python train.py --num_attention_heads=12 --warmup_steps=200 --schedule="wsd"
Each number is 128 + 32 x the weight over the matrix's rms, rounded and kept within 0 to 255. Layers, rows and columns count from 0.

# layer 3 MLP down, 512x2048, rms 0.041, rows 345-398, columns 384-511
[[138 194 118 124 192 128 121 176 157 125 151 114 106 167 104  59 119 152 153 131 105  90 146  92 112 174 117 102 132 130 138 178 142 130 117  93 141 117 176 182 148 130  62 160 137 188 131 134  86 109 109  40 120  92  27 143  25 139 173  98 129 147 187 137 114 133 140 114 139 131 141 152 103 158 130 118 128 104 143 136 140 156 169 137 144  84 120 141 118 113 118 112 112  89 138 127 146 129 166  94  91 170 128  94 135  49 103 124 150 125 153  82 123 130 115 150  96 180 156 109 161 119 154 123 111 101 130  91]
 [136 150  99 112 175 105  34 124 162 120  97 120  63 138 118  34 179 122 108 110 117 150 127 115 150 211 115 131 120 149 140 103 102  73 117 133 118 119  98 102  99 116  86 145 103  79 131 131 169 114 149 136 126 133 102 109 153 123 143 104 133 110 166 135  56 126 147  83 143 121 117 107 114 188 136 181 171  67 128 127 108 116 124 170 137 118 140 112 162  95 133  98  94 117  72 129 130 151 120 123 100 153 118 159  91  78 159 154 143 129  66  91 153 115  78 125 128 140 106 123 168 145 122 132 117 164  99 142]
 [ 97 165 137 140 164 152 153 124 184  84 122 180  74  73  87 123 106 147 153  88 131 162 117 136 155 162  92 126 149 134 118 161  91 172 192  87 122 140 127 122 113 128 107 127 129 133 110 130 137 141  92 110  81  95 149 156 150  48 138 124 168 107 161 115 134 151 126  90 132 103 142  69 104 167 101 134 124 148 133 111 141 105 135 149 157 119 141 133  51 104 105 158  77 129  62 142 147 110 197 149 103 104 104 109 100 119 191  94 178 205  82  82 145 112 111  92 104 135 146 128 140 120 125 180  54  98 108 143]
 [ 65 103 119 163 147  93 105 119 127 113 107 162 131  67 149 162 127 132 163 132 140  87 146 135 130 186 160 151  78 146  72 174 152  97 122 164 100 104 141 150  87 169 149  64 119 114 186 125 111  95 171 113 129 106  96 145 111  91 185 165 131 139 135 116 207 128 115 107 100 139 158  99 211 162 121 144 113 154 113 177 149 122 174  95  97 137 145 161 127  81 106 169 174 174 133 122 104 127 101 209 135 183 109 126  76 118 116 115 106 146 174 142 125 137  98  98 138 175 109 143 121 133  86  16 120 137 123  86]
 [114 143 170 139  86 148 101 133 173  98  85 126 144  98 141 112 162 148 120 157  77 130 117 109  63 174 169 146  69  96 118 149 148 174 149 103 108 103 170 154 143  77 125  84 172 164 123 118  95 109 112 119 121 146 126 122 140 120 121 105 204  85 116 143 125 135 171 203 140  93  76 153 110 135 116 152 176 146 100 116 151 130 171  96 116 211 165 131 117 141 148 191 135 135 155  95 166 110 123 125 103 135 107 109 157 131 147 109 100 159 137 150  91 138 101 116 192 149  86 121  97 124 179 143  78 119 139 147]
 [112 130 196 136 116 153 141  95 144 193  53 159 114 161 185 154  93 115 114 139 151 148 180  80 128 148 169  49 105 122 219 147 127 131 164 120 183 152  74 145 157 110 118 126 212 115 137 183 189 142 109 106 133 101 122 119 140 139 126 173 143 131 101 135  97  99 149 221 107 136  84 189  59 108 111 138 163 113  90 136 145 146 151 120  94 160 124  92 126 104  93 177 188 139 127 132 117 192 117 129  97  78 130  88 113 115 159 144 141 127 116  85 194  79 162 165 207 130 109 162 142 174 137 118 148 130 151 105]
 [121 138 156 142  99 122 136  89 167 117 123 122  97 114 129  65 179 150  59 114 137 114 119 146 146 159 113  93 170 207 119 171 162  84  92  90 158 169 121 188 146 181 136 120 136 139 165 116  82  81 106 114 181 111 112 125 101 148 144 139 125 149 154 171 118  92 124 133 149  93 155 118 153 101 128 161  95  93 125 149 146 148 160  76 130 153  86 176 151 139 110 117 176  93 104 131 127 146 128 106 123 130 101 133 177 130 108 181 127 144 169  99 149  74 137 159 140 145 167 104 143 107 174 106 129  80 111 116]
 [134 119  72 154  95 107 160 132  92  78 122 111 102  69 163  86 163 170 130 116 137 117  82 139 137 149 124 130  92  76 118 117 127 183 113 137 141 151 114 177 155 142 114 197  85 128 135  97  73 125 148 119  90  94  84 125 132 147  79  92  83 113 191 141 152 102 104  93 105  83 118 130 135 165 107 145 128 130 127 143 131 136  92  99 129 144 125 127  71 123 107 154 142 104 132 160  92  76 115 125 119 123 151 127 110  89 135  88 187 132 126 197 147 143 190 149 157 119 112 140 149  98 120 110 116 102  90 103]
 [134 117 163  97  80 139 144 164 142 110 125 100 154 179 162 149 148  90 108  81 122 144  94 112 132 101 129  89 131 119 108  97 116 121 178 135 114 114 140 112 148 106 111 149  99  98 165 120 191 145 118  98 119 122 124 131 136 110 127  46 117 124 171 154 132 141 121 135 154 149 171 155 133 121 133  40  96 128  97  83 155 167 132 164 117 121 116  37 106 156 143  97 151 136  98 170  74 103 167 150 135 113 126 136 142 169 152  57  99 133 137 105 121 130  98 140 122 158 173 132 129 139 125 138 164 143 160  51]
 [151 163  82 130  78 160 114 116 132 112 108  96 146 123 161 196 181 144 168 106 112 126 191 115 132 108 138 143 130 138 126  69 155  95 151 141  75 225 105 138 146  94 119 196 176 137 105 120 106 102 163 125 167 100  58 122 127 148 155 130 155 160 179 125 127 122 148 129 114 124 103 112  95  96  73 164 146 125 114 152 153 107 141 138 105  80  79  85 140 101 137  53 131 100 143 127 194 100  84 198 169 125 107  58 185  94  25 163 121 198 189 121 143 148 155  70 199 178 150 178 154  90 133  86 178 131 132  74]
 [107 155 142 104 134 142 115 180  92 160 134 126 134 172 170 150 125 104 142 107 192 154 148 183 121 109 144 133  64  94 176 125 145 106 122 143  76  93 123 128 141 129  82 191 133 158  96 104  98  94  85 151 147  93 101  96 116 114 164 135 137 137 121 206 169  86 206  95 135 151 111 155 126  95  97 112  82 139  85 165 106  98 118 124 141 115 105  91 127 107 198  76  59 160 159 233  97 157 115 201 170 117 116 126 177 161 181  67 120 103 137 166 219 111 125 100 115  57 119  97 139 157 187 112 117 162 133 123]
 [120  81 140 196  97 135 149 185  87 128 191  95 197 144 140 124 154 143  84 123  97 124 155 124 153 132 112 117  81 164 188 188 126 155  94  69 110 186 101  76 162  81 175 128 139 103  69  97 157 153  49  88 107 166 123 158 134  92 148 138 121 113 141 145  95  84 130 161 125 144 116 141 149 121 215  89  85 112  58 102 138 145  90 147 150 159 112 154 143 161  87 143 121  93 129 174 133 117 157 100 126 109 117 125 139 107 164 100 145 125 140 146 220 116 125 141 150 170 104 136 153 119 141 176 118 148 146 142]
 [130 163 114 125 170  98 129 112 100 117 173 158 143  98 151  64 107 154 116 107 174 120 106 136 113 107 120 112 130 180 138 188 124 135 134 144 129  82 133 138 141 112 139 153  87 147 120 126 121 119 151 128 108 113 138  67 176 150 142 155 149 123 105 143 146 131 142 102 170 139 140  90 138 105  88  94 160 109 190 130 120  82 156 110 168 134 141  97 199  89 139 137 134 168 112 174 122 111 151 141 129 160 129 114 111 155 141 118  84 119 116 110  81 127 131 172 136  54 131 162 175 146 149 185 128 166 192 176]
 [107 158 179 197 108 173 139 106  61 120  89 141 144 158  80 133 108 122 165 146 169 119 122 163 102  89 130 127 151 111  89 141 115  66 143 116 119 145 119 129 108 129 178 118 136 109 109  90 140 136 122 161  89 133 119 122 122 125 125 123 141 148 185 131 143  81 154 131  90 161  91 170  79 132 133 162 123 154  58 112 111 129 131 104 142 167 119 163 115  83 144 121 138 141 157 103 126 109 136 138 127 123  93 103 109 171 135 147 159 156 132 124 140 126 124 101  64  82  82 140 124 177 176 141 137 111 167 135]
 [110 105 151 139  65  88 162  80  87 105  89 133 108 122 118 152 152 120 183  86 125  60 168 116 168 213 136 130 117 137 107 126 134 169 157  36  86 136 125 129 157 147 111 112 152 126 121  66 146 178  99 133  88 128 121 118 130 158  97  93 139 149 116 121 153 111 142 147 133  60 113 118 113 168 154 119 106 149 130 138 154 155 155 112 130 115  99 172  81 139 121 186 107 135 165 145 110 160 120 118 116 194 153  89 115 137 167 131 145 116 111  88  95 181 177 141 165 102  95  92 114 162 103  36  97 148   0 136]
 [107 104 128  82 186 202 134 118 126 120  70 132 145 150 114 167 153 117 124 150 138  91 123 137 103  40 137  92  79 183 142 108 151 123  86 148 159 141 108  62 119 184 112 134 164 132  66 180 135  97 166 184 122 122 101 143 130  85  92 135 115 125 144 150  92 163 159 130 136  91 105 144 135 124  93 170 125 146  83 150 156 153 158 119 164 118 127 127 135 125 115 205 112 119 121 149 137 148 152 126  92 110 115  74 162 107 191 133 149 109 140  43 124 102 144 128 118 111  84 132 114 142 157 135 132 165 101 125]
 [149  92 167  60 109 131 111 141 126 101 120 129  83  82  94  60 168 119 127 137 138 152 104 113  96 155  75  76  89 155 111 114 108 151  92 104  72 127 152 106 117 135 149 143 109 167  60 128 124 164  22 169 172 139 125 144  84 128 105 133 159 146  67 136 153  66 159 145 137 181 131 108 144 119 124  91  97 170  78 127 155 131 118 132 126 110 162 146 158 126 110 156 105 143 123 130  89 137  83 112 142 177 128 147 148 151  92 213  96 181 103 112 149 130 121 122 159  53 121 191  92 133 135 124 155 105 175 137]
 [133 132 107 129 166 104 111 149 108 151  74 111 127 135  86  80 100 121  97 144 128  86 162 122  87 148 121  78 116 159 163 157 133 115 123 100  98 185 110 117  90 166 129  84 109 124 112 156  75 210 122 103 135 133 137 114 103 184 204 134 137 116 109  77  75 118 141 156 126  62 129 150 108  53  68  90 100 166 121 143 125 137 133 109 132  84 162 167 167 133 149  77 108  95 122 150 122 134 140 109 137 142 188 110  82  66  74 116 102 137 115 115 124 113 107 105  71 108  47 158 112 113 156 162 133 122 174 121]
 [158 132  91 123 153  70 147 117 116 115 105 145  74 229 107 103 141 180 134 115 135 109 122 109 171 158 169 113 127 100 144 151 164 162 121 112 116 150 113 170 126 125  69 157  85 107 198 125 133  88 186 147 160  94 156 106 120 101 105 104 107 175  93 131 156  91  80 117 167  86 164 132 124  60  88 124 171 144  88 112 139 109  82  69 159  81 112 134 125 138 149 162 139 102 121 122 146 163 103 133 123 104 122 106  95 106  86 102 123 138 152 123 124 142 146 109 149 165 113 122 153 144  94 179  95 112 182 121]
 [166 158  77 156 118 140 121  83 157  82 112 108 188 101 113 117  91  98 190 132  83 117 127  77  74 138 143 145 150 173 100 109  81 111 113  92 211 137 125 115 132 124  94 139 101 151 123  89 164 143 125 132 114 156 138 130  73 102 129 155 100 120 197 159 159 155 133 149 113 141 126 125 178  81 149 140 119  90 118 144  84  98 125 144 143 106 124  92 103 145 151 121 121 121 148 135 193 124 148 154 107 101 156 147 137 150 131 134 165 195 134 156 150 155 140 101 119 147 123 144 118 154  82 110 150 161 136 139]
 [ 93  98 151  90 141 132 104 126 173 160 104  84 128 186 148 145 180  87 115  84 176 143 130 123  67  78 147  96  95 181 154 101 158 122  99 122 162 156  87 124 188 191 124  91 156 100 127  98  87 162 129 169 169  79 167 148 177 108 103 118 137 126 105 141 119  97  96 178 179 150 125 103 202 118  77 124 148  68 132  76 127 151 207  79  72 159 145 132 128 122 199  53 194 189 137 117 126 116  85 178  97 100 163 157 116 141 176 134 105 150 154 161 148 139 167 153 147 106  90 142 172 141 114 142  91  93 116  81]
 [138 109 107 172 139  93 117 152 117 107 104  61 160 184 118 139 120 124  74 137 142 127 139 145  93 154 162 219 143  90 131 134  90  92 105 155 122 165 153 143  85 173 121  89 159 125 161 143  93  84  92 161 108 138 118 141  76 176 111 110 142  87 175 179 155 165 131  83  90 197 175 149  83 149 106 132 109 121  83 171 109 117 111 100  67 157 110 141 159 155 108 135 113  91 183 122 136 112 169 169 152 116 115 102 180 141 182 134 181  94  85 106 132 134  56 106  63  99 110  59  81 127 126 112 130  92  84  92]
 [ 95 152 202  77 162 116 107 171 143 103 121 183 125 216 108 228 113 117 147 135  82  71 102 149 137 131  99 133 153 148 149 127 135 160 167 129 160 104 104 147  92 149 134 107 155  82 164 184 121 153 141 202 123  82 150 134 121  82  84 137 118 200  98 151 171 123 109  73 110 153 124 164  81  85 162 114 130 111 123 150  77 104 150 193 142 170  70 151 149 117 138 184  52 133 174  75 110 156 140 152 130 191 111  97 144 166 153 113 149 121 145  54 154 111 102  67 147 105  90 151 114 168 118 136 100 126 150 160]
 [ 90 150 136 106 158 155 179 156  82 124 112 108 129 138 147 145 133 146 114 112 125 172  92  95 121  92  97 150 136 115 120 128  87  98 120 121  83 155 101 115 125 102 153 140  99 109 144  86 148 161  74 178 148 124 160 116  63 107 121 138  96  78  76 109 124  95 139 173  69 175 127 140 174  81 138 158  95 128 170 135 131 136 173  96 177 108 145 147  93  46 133 120  77 100 154  55 162 110  88 166 140 119 187 110 117  99 144 105 116 146 138 146 144 136 119 144 144  86  68 147 182 129 116 171 172 158 103 134]
 [189 167 193 151 193 118 121 162  96 160 101 174 181 100  99 114 191 123 150 137 130 101 116 127 142 124 118 122  77 133 136 156 156 164 135 162  81 152 126 142 113 136 134 108 204 146 104 181  74  55 130 141 163 108 206  89 209 185  99 145 113 156  70  97 102 100 110 102 143 115 158 165  81 127 111 157 141 123  62 131 166 146 161 166 112 157 190 127 223 155 138  88 143 161  94 153 118 176 122 158 146  91 127 123 166 153  83 166 102  93 132  83 107  85 109 123 126 103 135  48 178 190 130 141 138 142  99 130]
 [112 143  87 182 108 122 150 111 122  73 193  86 130 120 139 198  87 183 171 208 105 143 116  90 161 154  89 150  98  93 181  93 119  94 141  81 143 156  72 113 124 168 122 116  95 140 127 155 115 114 131  79  78  86 142 112 116 180 100 155 204 155 147  74 156 146 141 117 141 137 111 125 144 147  92 112 176 125 162  82 153  99 162 131 166 121 214 106 129 136 139 125 150 131 153  87  83 133 164 110 121 183 115  96 144  89 126 112  40 115  45 131 123  74 170 126 172 137 129 142 131 145 115 160 122 142 111 101]
 [126 114 137  99  89 102 128  92 152 137 161 120 164 135 140 143 202 115  90 157 209 128 134 155 113 186 159 172 136  79 190 139 119 156  88 121  65  57 140 156 145 151 135 106 145 193  67 143 146  71 131 154 113 169 156 137 156 106 150 107 222 170  75 203 157 155 110 129 109 137 155 120 147 119  89 131 175  97 124 116 138 108 109 116 108 156 137 126  44 123 151  98 111 140  93  69 137 180  96 113 174 139 158 192  77 142  96 123  85 157  65 205 136 102 144 120 114 150  72 105 133 159 136 169 152 135 125 115]
 [153 137 175 115  82 146 112 119 118 109 192 127 106 157 119 144 174 156 128 194  58  86 103 124 115 167 171 100  97 104 154 143 104 141 113 100 175 152 180  85 172  93  80  79 197 139 137 162  91 127 122 130 187 141 189 141 136 121 118 156 158 191  83 189  87 110 145 158 118 163 130 151 150 134 111  87 109 120 131 143 133 154 130 179 102  96 125 101 109 109 110 144  92  99 116 151 125 149 104  79 105 144  88 116 131 126 137  75 165 134 162  97 110  93 142 123 110  82  71 126 142 165 136 161 113 106  91 105]
 [119 159  70 113  96 141 166 161  97  95 163 158  97  77 156 176 147  69 130 129 109 148 127 108 100 161 106 164 142 146 153 176 105 215 114 169 120  88 125  49  79 110  63 106 151 154 101 175  99 142 165 107 134 117 144 102 108  95  82 166 147 108 153 112 154 144 113 128 153 132 117 103 119 114 181 120 111 112 125 136  97 153 119 155 204 167 130 130 102 148 110 153 213 134 138  86  85 119 173 153 221 122 183 113  84 166 172 125  84 129 123  82  99 150 102 124 113  49 184  89 112 137 110 147  96 108 125 172]
 [128 143 167 104 110 116 180  92 118 165 143 171  92 114  87 161 145  96 102 104 170  71 131 116 128  91 143 128 160 137 166  63 171 227  59 129  78 130 102 108 167 113  89 123 105  66 113 102  98  99 143 126 146 145 137 160 178  95 112 108 133  89  92 121 149 172 124 111 146  85 108 146 115  82 111 178  92 102  59 149 140 143 113 138 100 131  51 101  79 179 174 192 100 169 161 112 154 144 147 167 127 166 133 135 156 124 127 130 103  82  93  82 147 157 165 127 134 128 123 122 174 102 167 140  66 185 156 148]
 [101 137  82 183 119 137 151  96 135 130 133 124  75 140 133  93 160 136  85 133 106  87 117  99 143 134 122 129 110 124 136 168 147 126 105 153 102 151 168 136 121 159  71 131 117 130 130 131 119 138 161  91 108 194 163 184 138 137 161 167  86  88 112 174  99 109  89 197  76 136 101 106  80 114 155  62 126 120  49 121 188 107 143 123 123 105 102 179 142 164 118 144 138 105 150 110 116 139 126  33 216 149 175 139 111 101  97 134  99 138 123 179  89 138 162 165  94 122 115  73 137 138 125  73 157  98 111 128]
 [120 156 142 153  91 178 140 193 109 134 162  94 139 110 102 152 156 157  53  98 163 169 106 158 154 140 181 161 108  91  92 110 109 171 109  77 102 112 111 159 151 135 113 176 130 108 102 134 154 114 113 135 120 147 172 158 177 192  90 120 150 185 156 130 146 112 125 165 125  80 179 202 143 121 129 112 116 125  94 143 174 114 108 123 108 121  83 106 103 150 144 175 255 137 126 127 107 124 139 119 115 105 157 124 105 146  96 142 113 116 141 158  87 206 107 112 133 163 135 137 147 133 112 168 177 182  98 171]
 [136 122 159 153 118 121 117 145 169  76 170 103 116 139 105 154 188 110 110  78 108 114 131 141 197 106 122  89 160 120  83 139 118 112  59 126 159 116 130 136 157  86 121  90 134 126 105 162 108  74 133 148 168 163  95 133 108 150 170 168  93 162 121 106 112  96 121 124 110 110 205 100 121 101 182 157  83 113  52 151 118 114 135 128 180 114 116 141 124 175 140 172 126 121 104 106 168 103 162 160 116 113 183 144 136 144 129 138 142  98  85 169 163 115 153 179 118 155 152 161 114  73 138  43 138 157  83 145]
 [117 185 126 147 143 133  91 127 129 151 136 163 146 121  98 132 130 141 124 210 146 128  98  72 155  99 160 108 150 180 152 155 109  92 121 128 143 150 145  83 127 131 137 105 179 142 121 169 163 107 161  92 184 158 152  96 147  99 134  91 105  84 185 156 126 159  88 122 137 121  80  99 151 137  49 126  94 160  79 122 158 134 161 143 144 127  90  76 149 129  76 113 130 121 157 180  96 140 159 124  91 167 123 104 134  96 139 133 141 149 129  85 157 135  74 138 145 146 134 165 109 107 116  97 171 209 131  76]
 [180 121  92 141 132 127 168 120 192 109 117 107 140 105  90 131 107 108 126 150 110 115 147 135 144 113 106 166  47 122 111  96 112 164 143 149 115  86 117 142 129 144 103 189 138 110 157 190 141  78 136 139  90 101 164 158 133 174  95 211 164 165  87 108 143 101  91 126 121 120 160 162 118 107 111 141 115 131 102 110 151 111 125 118 132 130 113 174 120 112 165 111 119 126 156  23  83  89 156 107 138 177 115  86  75 133 112  75 106 112  86 243 114 115 104  97 150 146 152 172 111  90 143 170  87 156 153 127]
 [118 129  71 136 107  81  97  70 168 132 144 126 139   7 120  61 226 138 100 104  99  81  88 159 124  64 170 131  80  85 124 146 117 147 126 138 140 121  82 166  36 133 123 114 148  89 176 172  98 134  74 132  98  92 142 125  84 139  94 162 118 153 189  99 101 128 135  59 155 175 109  77 209 175 144 114 121 112 148 119  80 146 143 178 153  79 142  72 132 130 152 132  10  93 121 111 154 123 127 153 123 168 129 108 101 144 111 154 207 159 111 184 168 170  82 117 182 182 138 127  98 112 101 102 109 149  85 145]
 [167 112 141 131 136 101 160  93 137  91 140 102 146  77 156 119  93 165 188 143 115 152 120 125 106 141 122  96 125 176  95 110 133  66  89 146  49 114 140 140 136 131 104 122 150 103 109 132 136 147 158 115 152  87 147 103 139 114 107 122  91  80 169  97 137 133 151  67 152 104 137 123 100 105 132 134 175  95  95 140 150  87 120 119 131 123  69 133 115 192 137 145 164 185 106  95 116 101 150 155 121 112 110 136 133 130  86  81 163 119 168 165 126 130 108 104 119 145 176 119 145 108  65 119 141 133 152  76]
 [118 137 113 105 182 188  95  73 127 123 121 123 148 137 132 127 145 123 192 102 146 161 108  98  86 154 130 137 109  96 145  71 120 165 186 128 120 118 114 150 114 177 137 119 163 144 145 170 119 131  63 113 143 115 133 129 139 119 144 132 161 162 101 144 152 114 150 164 173 119 166 131 161 162  74 137 145 195 151 125 143 177  99 136 114 121 157  88 109 127 156 101 178 192 132  77 181 132 131 171 143 138 131  91 121 134 133 153 131 122 160 101 155 114 139  77 117 170 144 141 154 157 132  47  80 119 157  90]
 [ 57  94 191 127 104  88 159 105  89 113 193  95 132 134 110 125 193 150 137 143  97 175  51 151 156 135 113 134 151  93 151 179 116 121 116 128 120 132 165 106  99 130 154 140 113 131 168  96 117 161 128 163  82 142 136 111 103 133  89 117 138 135 107 104 129 139 150 162 122 113  78 115 120 105 153 174 168 107  87  99 154 112 147  94  99 189  79 191 105 135 116  92  36  98 124 177 176 163 144 187 148 186 109 153 141 144 159 144 100 166 172 125 122  96 127 162 128  80 170 115 172 104 169 107 155 126 173 135]
 [112 154 100 120  99 153 103  64 122 112  66 109 124 154 151 122 125  86 130  98 169 151  80 166 175 162 103 127 141  58 123 128 115 207 137 150 162 144 129 181 146 166 109  98 146 102 115  99 120 124 101 100 146 141  90  90 137 102 147 143  86 123  95 144 152 112 171 126  83 153  93 110 148 181 164 101  83 156 128 197 133 103  77 145  92 142 112 165 181 139 181 115  76 122 138  98 111  86 142 133 184 155 174 151 135 162 163 134 156 175 104 142 112 162 175 131 157  73 129  83 171  98 128 124 108  44 117 132]
 [ 85 145  78 122 133 112  78 118 111 115 103 125 133 144 112 175 194 115  98  60  93 125 202 118 153 130 100 106 123 108 140 113 162 146  79 125 121 113 132 139  86 141 193  95 162  86  85 169 120 156  94 100 104  96  98 113 152 137 193 177 144 134 111  77 100  99 138 105 101  90 172 153 117 179 183 127 113 127 122 119 143 160 136 151 166  85 136 155  94 131 148 171 140 132 112 136 137 125 140 113 125 150 163 102 143 159  97  99  93 140 117 137 122 163 139 101 105 147 104 133 185 188 120 153 147 138 116 139]
 [175 160  90 176 152 147  83 119 110  75  94 146 170  76 145 177 185 134 106 117 102 111  87 166 146 149  87 121 100 169 101 167 112 160 117 122 123 140 136  84 116 170 145 145 115 158 144 132 108 121  87 149 186 127 161  95 117  86 156 184 165 114 156 155 127 118 143 157  90 106 151 182  87 185  88 178 115 102 154 139 138 148  73 157 163 157 118  66 154 123  92 130 110 148 136 153 130 140 112 119 109 153  66  85  58 165 127 146 144 103 171 147 127 103 166 127 152  57  90 166 178 137 150 128  93 117 158  43]
 [127 170 117 151 157 169  99 134 111 122  81 122 118 144 141 138 172 119 149 120 100 153 126 192 167 128 116 139 118 186 157 145  87 144 143 131 127 117 144 102 104 158  48 130  85 130 133 122 142 106  72 109 171 131 113 119 167 140 113 160  73 171 107 134  92 111 138  73 137 141 177  92 124 136 177  48  69  99 149 111 119 161  86 100  98 137 103 151 246 121 111  87 147  89 130  90 173 125 162 130 138 182 205 145 116  73 159  99 127  77 108 160 170 151 180 138 120 147 140 138 136 168 132 147 137 124 132 135]
 [ 64 136  85 182 118 128 117 125 109 112 131 140  98  96  98  98 173 209 191 173 133 107 112  95 145 129 126 163 132 122 131  99 113 127 104 156 150 145 151 109 107 145 135 147 104 155 134 178 162  68 134 123 150 108 109 134 106 160 172 143 116 137 141 101 161 123 162 161 121 119 151 116 136 120  68 182 143 113 135 191 121 126 130 120 139 114 113 122 113 128  84 112 179 123 137 182 146 107 114 102 129 150  93 119 162 115 142  99 147 156 160 136 104 122 106 142 133 160 192 164 137 106 126  81  89  68 118 179]
 [128  81 116 157 165 190 121  98 146  96 121 136 124 116 137 190 127 111  88 117 147  90 110  89  89 159 122 158  97 199 161  52 139 114  98 120  17 141 111 114  96 138 133 146 108 129  95 100 185 146 117 169 156  88 119 134 155 208 194 117 155 109 115 189 151  86  51 135  96 108 184  87 105 133 158 135 120 173 111 143 122 160 186 138 118 130  98 144 130 166 122 108 141 160 130 132  66  58 112 103 130 144 132  50 129 112 172 145 120 127 118 101  95  92 130  98 168 173  33 153 132 100 135 115 121 161 147 135]
 [170  88  81 174 114  74 102  83 170 153 129 108 135 117 112 129 107  83 204  64 108 136 144 151 133  92 143 113 106 114 100 127 185 105 183  81 117 128 138 144 108  81  94 113 124 135 145 144 190 131 104 142 126 194 153 186 111 111 138 152 135 127 134 126  68 123 174  92 154  79 138 150 118 126 140 153 136 135  87  99  77 122 110 150 125 133 111 110 129 142 183 162 108 177  96  81 164 169 109 143 157  54 175 173 114 166  85 147 143 104 147  95  65 186 138 185 104 136 142 182  88 122 156 143 174 113  89 180]
 [177 121  83 122  92 127  81 116 128 122  85 132 178 145 133 161  79 129  24 169 174 157 156 146 148  86  99 151 169 169 143 137  91 137  81  70 114 142 109  85 145 136 107 111 105 141 175  91 196 146 108 177 120 115  90 209  91 134 123 128 134 136 183 119 161  93  87 127 206  74 109 120  98 126  79 144  96 126 142 122 131 114  69 132 195 117 131 104 109 134 129 120 117 127 148 118 130 132  82 130  96 133 148  62 144 169 104 163 140 152 179 135  98  91 146 168 114 109 149 177 119 140 109 108 152 186 118  95]
 [198 123 124 107 128 118 163 146 111 153  74 107 131 117 134 117 128 142  98  86  70 108 100 164 111 157  95 130 103 108 146  54 109 112 140  75  82 131 144 139 132 195 117  96 104 173 105 136 104 129 110 126 147 147 110  72 123  71 146 104 117 101 137 124 148 202 151 130 118 115  58 170 114 117  87 142 124 107 129  99 143 138  70 115  83 127 136  92 122 186 151 147 152 155  75 123  94 126 166 164 174 110 153 121 121 159 175 121 111 127 168 115 106 159 169 131  98  65 138 143 102  52 123 129 119 109 137 125]
 [195  93  93 151 151 113 136  98 145 148 152 130 131  81  85 147 129 144 131 103 114  87 143 109 164 101 118 145 115  84 107  91  82 182 163 138 145  98 140 101 108 136  80 101 155 121 117 168 119 145 152 121 165 158 125 120 128 116 157 163 189 152 104 163  69  89  76  88 125 137 108 135 200 177 154 113 156 117 116 125 147 159 140 173 136  77 182  59 101 123 142 135  79  90 180 163 152 141 144 120 193 131 131 152  66 101 200 132 148 134 126 135 154 143 156 109 196  87 162  93 100 136 113 108 161 113  88 114]
 [109  88 135 131 136 174 139 138 101 176 132 129 125 149 147 145 104 152 142 110 181 106 163 177 138 125 160 150 128 112 154 161  95 133 156 140 146 136 114 116 190 180 113 142 161 198 164  99  87  77 115 122 161 152  99  66 116  92  97 166 120 155 172  96 145 135  90 166 123 104 128 131 144  51 163 137 150 131 127 121 146 140 104 138 165 102 139 152 118 149 123 160  76  64 138 117 156 121 102  83 148 108  94 149 118 154 177 131 163 133 150 133 104  71 107 118  74 123 147 129 109 155 174  56 133 100 102 121]
 [117 113 138 136 141 187 138 178 121 138  95  53 175 159 136 111  99 110 165 132 148 162 128 114  59 129 103 135  92 149 132 118 173 185 136  80  72 144 126 132 137  93 161 200 139  88 142  97  97 163 146 140 121 113  97 120 162 183  98 131 144 133 143  77  91 168 131 133 135 124 156 164 148 111  97 147 159 122 180 176 125 100 115 128 151 213 155  93 113 170  97 199 206 169  90  54 158 187 187  98 129 142 147 118 125 107 118 168 103 101 113 139 167 191 102 101 219 119 112 170 153  91 114 112 142 102 178 137]
 [ 54 127  99 179 135 120 145 106 125 103 181 166 134 168 160 185 115  78  79 144  41 134 142 114 108 168 127  82 138 166 152 185 147 129 137 142 178 157 151  91 152 125 141 124 176 189 183 111 101  72  92 119 138  90 134  65 140 198 108 127  77  97 133 109 190 104 143  83 130 194 156 116  92 105 132  84  22 111 118 125 117 151 122 133 164 132  77 108 141 108  81 103 138 110 114 127 153 191 104 165 137 105 116  51  88 101 106 142 141 107 150 157 113 100  88 154 127 135 156 168 144 178  92 110 143 147 165 158]
 [140  93  82 218 151 120 145  95 181 100 131 106 127 128 117 255  89  94 163 133 154  96  94 134 139 136 158 174 155 162 135 118 132 195 118  95 166  66 145 168 168  83 139 133 123 164 113 126 187  93 123 109 164 133  86 104 144  98 159  99 167 173 102 116 196  99 131 150 155 162 123 117 150 171 129 124 127 102 132 104 147 127 104 115 145  93  70 166 106  79 102 160 179  92  89 140  68 133 106 162 152  67 174 119 138 183 109 106  79 122 108 121 155  93 102 123 115 102 173 156  80 109 102 165 151 125 103 100]
 [119 141  86 115 148 103 154 104 134 123  91 112 169 101 117 171  99 131 134 109 149 125 156 125 135 138 136 129  73 146 123 134 115  86 127 112 123 168 128  85 144 181 126 152  93  55 155 142 123 106 138 106  83 237 139 121 140 139 148  61 105 140 150 109 111  64 104 144 139 144 152  64  96 140 113 173 105 124  99 154 125 136 120 173 126 117 183 143 165  72 117 155 121 117 129 139 117  50 105  99 124 119 141 119  94 114 198 111 116 209 151 152  99  99 133 159 170  96 144 172  92 128 145  83 104 109 120 112]]